From a checkpoint of a small transformer trained on Wikipedia.
Size: 21 layers, width 96, 2 heads of 32, MLP 768 ReLU, vocabulary 8192, 4.46M parameters.
Each number is 500 + 25 x the weight over its row's rms, rounded and kept within 0 to 999. Layers, rows and columns count from 0. Numbers have three digits each. The size before them is the row's rms in percent of the matrix's.

# up: layer 8 MLP up, 768x96, rms 0.0962, rows 446-459, columns 0-95
# down: layer 8 MLP down (transposed), 768x96, rms 0.0962, rows 446-459, columns 0-95
up446 089:480508485459534504485530557519519525532490534466506499478466558473498515512456483506458525500474510517514536466511543499492512530497479524551521514486495464519457509514448470453463500524496490500525492547509477508523501496491479485477495470446498475536504510513520507501480492501468485497
down446 093:482503498494474467502524536475472471486477490517467517475497533515475450471534482508502525464509499492503508501503532494470464488474471520511531459512521526511432462504556491500471544497503497508460464475516534495482494496538490529500533490451502489472489477489500472497501424484495505498
up447 102:448511474478497515509474481517505526497434487529435538522503551522491537517486487538550488538502498503502481503454525515482498493492522478534453537500508477494511508497521473466511480522486514525479525487484530511514505482532491475495493536472497503487487485478526470486561475473529481527
down447 111:490507500505548504487456555523474496481532486494503544497539507496515519510509483488468512536483500531507487511476518483519484517527521475508489513486567480464489502529489493507468512450497511520470534485504514481446568497487471483463508492504502524558536491493527461508524516505553501512
up448 113:509457478508525452505535482482497539532506507505498487525502486529487504471472459538461526513482488479489535484488487479444489482503460481517513573475494488493486516513475510482520477538503480514524507491537484496476553536465470545510478522484477511465509497535451499494506510517479461481
down448 123:525491524451499513480505499467497468508533493497509526533496525497470504493500508483555523529522499501524475516481507484468530532530544486482511441476485506506517526508516466467546505539497440483499485483473475528545520474536502490511493551485548471513499486478522519516533506474540532496
up449 097:497501495502511502557502542512521457496485531500496478527526442532458514492483524497514492511500500522495518518480573475492478518537520453487506455487489496504496542500482527493546474474505492492492474492503485512509474536546514507529487485505483476534481504529508482494547439475528489549
down449 111:480550479472515434506508496516490508516469471547473513453555465495526492516507504491458486504491472524466547528513522515490522483505504474496484491477495475488524492479494472493520481458516500484505529522550522487502504476460461474520509483512471529457482499490488485532568522505472488520
up450 106:496495527490468497513448457529517513464535518497500497483482505524497485502488479493498510512571492443446497478538488530518510510493522495516535504496522493487489515520511523453528530498510546504465504440519442491498516529501507475517504488508537508511528522506516443471535526506521475471
down450 105:525502544515544552457494531489484498510487453463446478509525470479499468493516490468509507473436529516498521513484530457518490508503458534503509516477486481497512506512476506524482494495496534485518492527514508526524504457525504519479508516520466496452493436498502530514485476455493539507
up451 098:510501487475519475512516546558483514531467465495497468486502505510492517482495507551462486520522494563534536478505494504521499458483487492498505493500500528547465489506473455492500499501510512428497496532474517480506481460490531469457483524504498501536494484496481506488496545448546515520
down451 088:529516504562448468507508491456493483482527541540472492519496529509488474470516504544519494481523472457524497467530497506447511474483499474487484507512483556481517476479534534467472488520510471493490487515515474527488512527545500533528501547480510507493482492514467507544499489498454505483
up452 115:484501492494496508464505514486500501493483497497472502491575499517489497516495508547492486470513447473488515392506475522508527496518486554492535517488510476487511502507492530481516480532530531495491461471500482529477480504484516502474531519508558493487497473529525500488490560473525503491
down452 107:474492496502542481520491484485476497539492495487494489486493512518472502458549492537480482500486506517536495534518516492530533492491524452459466480528443463460570493486489507539483478517470499521512503517456493533521501537521474507462496497484454484516473514462502474542478479510484507523
up453 096:495495532460507508494492509518497471498462503522503460532449470495488471483509464547487461495507497514545512490503486476488495469471504486482474510506492496477546523550511512522524503514493496522490514489498542510470474462480474481560506461505523529484471523516466485520467554509480497573
down453 095:509474493506509508477475458549484496492466505502504510489505539548472453504520487480496481450479473496562495512488506484539506496509450464539492504493480521503532444516520513489503480493522529530498450520485493465503509497464505491507487485478498499460500532494490526446476478515535561482
up454 086:530433509532471519500483534458474496505510512478524462467482501471513497491528487518488466461521504518481494501505484505472500518491486553543512487481493486477520511504478459495425490510507482492511540523479473515485479556517492532534545508486533524525513560510502464512526503497506485518
down454 095:485477493511538533447470470534489501497505519496478514534452509482466516523542480498455461474493508501494513519488536513493480575526494519490485474503485474488469524489485486503457496521486489503480468496543485467554522548492498483505564522487518493508462524492490512453494486488513481493
up455 088:460534475498483466486513488509499524542511516478520470482554534493485510578541496477531517501517511539485513478514501535503520508546498495516497478461520496522474520495536473485469486478479508546485502538457488477498513476441497539440493495489508470504494486522483507525527477492518500493
down455 081:543521493497505540478526511501528517483454526503506497480523446500501498501477495533526520494509525472509553507502507493456506540538481529502494529504519498511433478465484510490463483511521506517495514505503536547498475507507510483554525535522517501525506475529541499500452497466510548553
up456 083:470533543516479520515502511480517522490482536494523479468514524549509452483480476489531458513511518481478495527508539474511490531504533548495501509423497525452504508490504481487481468484540503487509469534513492508518496501498496519470501491504462487512462472511511534504531441508542470468
down456 087:484496479486475474484501472536463537492462510536497527511487480489489482481497501474504535562509491515501544526449511539474513475503513453526481551541447488509546504489483518524531449507508526488466477497519511496496511491503502520513529470488513487501550523503498505488496453552474510489
up457 106:483511508496440473506498533502503536506472501471512454502510476491498505514496492497495529548493502519522477487541465500458498507500498489507462531513460500513491496499543508434548542498462477484460517517497463487506567517458493499498479523478519525480525509530502530513471546472483493533
down457 124:469495500507484476541491460492480481509512482494485484520526468486523502496505513481487486461494491488474511493517498473498469484460548530530460451513506498545479542514479481530531464468519513520463502497494524467477515477481569474488497507508528510505526524469516483458573480536488524484
up458 100:499491516520487498507524523495486506489527520513505432481490516488576466504498492447525509492484508493479477502497550498521468484534511468517540513499509465472529498518508528500441497517476542516493492499464500494468541523490449533525483465508516513528461515491519556512514467493481526499
down458 086:522508534481473497450505498509554530486481519511500503511508530472515489481501469548496480503506524505487511512476557552532485507517500486536522466533491483481491466562511496482465492509491476494500475508485537487484530483509504528498568473516489468540503506452516534539474508519458500481
up459 102:514476497461514505498525520525449501472550509542460481525494499460564467522493488505472535508509527462497479476523508523485503470478478517452505498449521540519487532513506520531517529525503477522466496534478525475466496489487506530486515480530494480482495514555481518488506521500516499550
down459 101:470492500543530515477488551501504540514492511523491532522509488503470500476467517498481489496443522515531527485489509564459502499525531491518453524550522482487514488501464499553524480490485503519527499507460509539508489540521480509477534499501515463519559473532487481518522507530526497492